From a checkpoint of a small transformer trained on Wikipedia: width 256, 4 heads of 128.
Each number is 500 + 40 x the weight over its row's rms, rounded and kept within 0 to 999. Layers, rows and columns count from 0. Numbers have three digits each. The size before them is the row's rms in percent of the matrix's.

# up: layer 6 MLP up, 1024x256, rms 0.0684, rows 989-1023, columns 192-255
# down: layer 6 MLP down (transposed), 1024x256, rms 0.0464, rows 989-1023, columns 192-255
up989 017:532465421537421547508492483479517534477554462538532489444445568556486451472459420538529545547480506539481494521495548506534502471483508499548480442538501484480419437489435476454512477425536455
down989 006:448523515517431479452482407551502465536428465485428532556526464531465511518418533447567510580447614525504495412526540541501539537455532460515529514492441509427531431500501508459442419547542477
up990 127:535534502517498500528562577538461473571480490515526452508492576469493494421499455538535524522472542416557437498524439539491459519499442505509609614482487389560525482469518515536504526563479477
down990 119:491482504507527489524516502514520489501513525525514480524490470460489556471495559546438426438539453550508497473588488544506531508541556571505529418605542512561556494455468486553549573426495430
up991 015:492453470477438552443485538473457512468536473485543465457526417427542518521492549475496459505563503560495511500525468462531528507503469520556490476508439541479499529514523527468553500524501458
down991 006:490435583475491535515474497531492489482536564561557411515445597450522423468627473471553546482489484530513546523411524404440569544554396525494504463527464467488462556484494474519539534539497537
up992 020:547493480515546496478501457543405550518497442573518523517541565506482569477478513580502451464518518508516483461453506542479448520480511508527453468547527572425427501507497478484505470490471520
down992 008:408557511511412459552537516649482505460475470474382464420495433488509508530548514545572413488453486486502497521493482494505564490519462529478543455490489443508534485495564515542539412540539430
up993 015:499465466484563543523597480520456543539560540543561483506490546386506470479500507532498529465522555523551519514560445484500522560481537457549519504532502491503430510522560483493479541485485476
down993 006:415570518476470492506483453484477529500419483557380535559420502532562511471512508516553488457433466540489509430472465503469545512476438443457530480574466475457502477493536483575497372521585506
up994 120:509440481595504475529538580479516470519535412452515416537520552476590395491572454481483457525501496446466500482522528574492519539423413465492571493510583398477526497481501467539460469458539567
down994 103:387501493517510507433517465551487476588487530466435479542507535479442523414435535486507545462532558464495484497577488471464520444533506513513467530485535507506519481474546495508523512441506471
up995 018:517469450530448563487570466465459524471510488462611498557476499449490460462494545452549532492474488581489472512539371499565534489503497507540394503526428429446438511510506500435505561545471466
down995 006:417510429505427502561475468483520539481526531473418550583417602494538514476416530431510516431456475468500468429467474490486515496519542526507501481494481434491464515530566513510538463537527522
up996 138:476528481442521469513506455526502511496548598534498512460547452504498491494511530439528494554447515560504514477452566444494540389504500510488446482539546555507461483490497448491525530454576418
down996 154:479456524531528541521496492567517514520453487502535492524495460474463534560465568579471510456525448513482471478508537447491501554492474501497549529527506523466458450477517444513539556478498498
up997 017:522490509521473485493492478467478554523504501524522404493436514462537425488477485558534420527445467505490555501448391494516514424512547476406529529549481496502471509478543466479564490420519483
down997 007:484504457508561501396532538504528468475513497515512559585472482517520497516501507578471591486557499507553509446534599527481494525471520467570492505485550515458530465558451469424469462515545448
up998 017:542497419526515508456434502429497505499483514477506489577436496428483487474430558508493500566470495568547495492462465509570540506457488501451455485502455516526483513504501529501565532422598525
down998 006:467497506654500548491505449513452474520458508536487502572470461448498527479518486488544569500495483439511509522535550483581466520434504551522482453510503516468516478489485486477505492466508533
up999 020:441516497465514490448506507470431523497468542474513525527491537460504445487491506479512503547514421483549478522563378469553517478545504501470532500466411589495450586497498529500557553533481455
down999 007:476501445502489473571543461496523530405431518542489553612461509527559454464505527482505533430468538460505464519490535465460503471510461518468472472489485458546442458488535507520472475518544570
up1000 152:467475543480494411541486534500526480418619547558476522523467418519465479502522506481421506467480482508525516463600425513495527507510500483506460417473580504515452505478515535502546468547508570
down1000 157:496467530541463474521605489455515522477468521491474463518498525490598485495574530502469529490513468451527522417531490497516463551476512425481431531548469440440553509564499515501463526489440483
up1001 141:480552521449481485496522547443448546421470610534561528440503422428452455500605461521596546436503500517545495459535489488495494473539500466513521491494510516631437525478527428533553557483474520
down1001 147:530550513528473485504415537451442500543500480499464456542383541522459547527464491520594469527489532531485484469434559549386503413485497565496511552492513550510590467474574452427482466512491413
up1002 018:524524571514561512478500548468498573536532552467506491515484505492486654549491435528419504527508519493491559466477473508463502490500506480555560517546522477463487529533538534522551542527505518
down1002 007:461558540453457582517580541497502446439448491523533470467429445538509508533548499583575524582519492488540471615501532480470565491534399564483470416432535535421469524460422515538502484581565478
up1003 163:501507528476502492599516557499507454496525504523539484531470555534515395568544451473500525552518569533552451425513539487458500436534451454505559556440440497495502571526501497499480422579499506
down1003 184:545439506506495486475497560561486488428527516581499482529533532464483487388552522537509480433518456399529527510535488532517406548504462521520521484446541464562541496460452541522492501461462508
up1004 160:508519517430503485523538515451539524482563479583541470496444416473487443536436473441507519515513546521528509471469556493430553478473517479500468471453503527472529503507537517479516529466451510
down1004 177:460501558439502463518481504485520405508502552568399478510509420483528485507569492507468504489491496487558497446523529482485507559464406482480503510473517494460499498497518531528480488550491469
up1005 119:432494529480509471498541472500481501449544479593560492532497436481460538436517508442482481481543460513491479511545459451544515468539466470512553475513566557447460474476506557522540565522459550
down1005 119:518573539472474511501526488528401521657530508551566452440443510514453532510416477504470573490539574613515497441489470539498464490493466546529554465531512515528528505420473450442497508564553523
up1006 142:532435520518471555523466508538468525471496567522541531491547465515472492494536535527490487479439464495629487462475500538565481471459540530489598492519571543470463625531545503444451434486454469
down1006 157:481523499483533520415538499461544515441522535506488469532478518508551532455618477509504524480520432538450510543511512579530499440459429507505482485566494490595539500502487518454557437469529511
up1007 141:572473473505560413522537468396535460457492514554552475490469442528554445552501474484519510525450439422429474476549447476513510482501452536510552468479561480536450554455530579481489460475474540
down1007 141:528574453494492494436422458491460528516541459447477526479449480421535503472454487434537502552551542565470512512481519522511556490504479467486490485500506529507499492434534568457515480516527476
up1008 143:523532566441525438528480493497501485519502455482427537536490435451474500517590492494450535520490530585532497461467489480510567449503506498505466475519451492567469553481521486513519472500485439
down1008 158:542482420524471480482531535465519533519458541534549487493479599499504528519451518561501511447474449461482501547485482437468499519445475506481437496523555445596516475474478477438552527501504437
up1009 026:535477577484428482476531472504422454497511438470428547560492510522497483566446503452481417503480478540417575512523461556514544528442487501454520507498490470505503501449473505465543543433465474
down1009 009:466510507494471518538467428433519515472451548531502515454531483484465522565574440520443515548528473494496483453510550438577503516509495536503506468502473518440525467496484466503467449497474398
up1010 012:461482437542549473488477481482490468491509539513510510486500516411550467490542476479524474535482510497601441472548432503552531507510548561356480568492484545492499529475480479491447564446436443
down1010 005:448466503492554455502478487530418507491472552531537468572452509486518487512466519471432506463474470538507512512477535474432450527506433496472521530636520494554436523478590517515473491521499527
up1011 016:477499471540548492501470469495435548506532522501487463495539441440569506493532558494514434531504483522569485472427364469438502465515542542515531524530523564521476570478532491511516540493467451
down1011 006:487492437508491516483532528498407444403561450559470496491445497496484548543521510500514518504498527485516538485417514490473521557476447520478553505524486472570445506526527474470479453547565499
up1012 019:386515589546517489455559529482569516517490530500520471484561500578546509569439493545527546498596427519535471434492485576533519485542492516513570468550515524567504489481468484549474505483562565
down1012 007:469530522468530474492565477555499486434414503422459480473533444487445529411565490581439481512476586507462496585544467479509541431539504478490467463536479460503481457496498487404452521495486467
up1013 150:461544546478541425484503529482487551450511482474482550511485484465554434472566409545484500524539402500555492460542497500440455438516431496495519456480446511532485511512475533483552502434450544
down1013 171:564484461522481535497513481441511415531456526545489481496526555568448549502526577537532519528436463534500506460549519443538445491477465533501446487519543448482449435470459485489536497466485447
up1014 016:450525501507515483438519554482486485503505488511533455481435512449523497514486505464484505452526487518492442444466491427548456484503493448502488512476561417486459507453535490511421541427426515
down1014 006:508560522422501452551560499499458591477483461451476525581430455444451435419496475472377509487465459522493503567528436441427520484465486457538477501564508457480528497476563525495468507439499501
up1015 139:505469518534544506577519543433515520567497551519512503511529470406491485573532477464627480494463533544520543484516466494532555501459433443506483562410431498481472525493502471450474468497524423
down1015 130:460546416487494530541502578530559566487522534523516552392507487529541534490517512533502517528471523413486484495586415481442538493485547495476482525473553473532442458469514493426440451539528493
up1016 154:485508483538529517512549443481552509483496479455504458448524483474444502477528484482497493536459558445532402476529515462464544496524426527506559480467441467517465459492519502525538465533456489
down1016 158:461542396503482503449508501513480482477429535429492539467522445459568515472561433539503514553551449540421550504541488430471494404491463492501446514526520517510520490500526496474441469532465508
up1017 145:500505507492473475573485558477467485404452554609538494575429505579469459466537533543495494540503485531555442462566505505481506485538497438502509507459500528572438584524559441517532464449487499
down1017 160:456488491488501462471539543457511509474426500472435493436553498520575501491515482458518533486476555440541493460468529430439504533451441479490499450497471432435476485536516535432475470559420499
up1018 123:482457480443524521497487531388517498519512523494532458509478410526487541487487504439536458473493546479469512488498496414549480428481500565507455489500482470521491473519488470434417515439550556
down1018 131:551494423505529520489509496605515561485454432568432594501532445460542438502495527554459547533499548533460564501513566521444533586515519446481495569513473551396486470547509525553525502526490536
up1019 120:450527461524472449561475465453527627590520491541535503499499485459523424548560442522449470565533466464451519479405533465484482485465478497502526467523495482559506571496458371428496484533473547
down1019 101:488489509513477485532490463552538491563542529478502454488446463481567475538517478493502535461477611513482476456505488521566456476595522512471479585538470533499562462563493536480533460497508538
up1020 018:537507486545436476525495478503543541465536495483529520476481531521548427495480553488561468538479504564517529515472447464446519499475506534358492488482482498562531533468529487501543451505543473
down1020 008:500424547528494492457421482494466401487559540574566511512481537504491516559449507540471515491528530477569476406487573485501391613503534503551537506500543563532485486529493465500424485513516506
up1021 105:426443486504516520542516466490526542567560505527519491544481469480446474503539502498508559462546446545482558439473492436581516488559527455480495534501506543470494559470457513518461503505502508
down1021 133:532504544453606485539497488556496505499522549432526529462460476521445501486486504483443570558477571525566546584530477519464442460554518537587555506493497537494478505508549513535520464468496475
up1022 136:504477505409472517526488496468497372459545529472512502445492496530416467444489534474538456554517606506545495472497488504451521427452488504497527572508513469537542486543434610467545527461489443
down1022 115:477456502487447541495498470477515474404474483515504514426523550534510468556556503510455473546477514529459544458520531498508544495483449529485439575441562530500449492520573539576454491541513565
up1023 122:510496518425454570493528451457567463465534482603488479447482446519542523482501533463599489490513476498523505516505531490495496438569452518504457492463511500565487521451522542537495458563432484
down1023 121:621467504516506474551516545535447546481556572513539534548494515479488501491444509486519430416505506541551467455475435517514526505505540465523513469489432520461507505521549551471453522526441477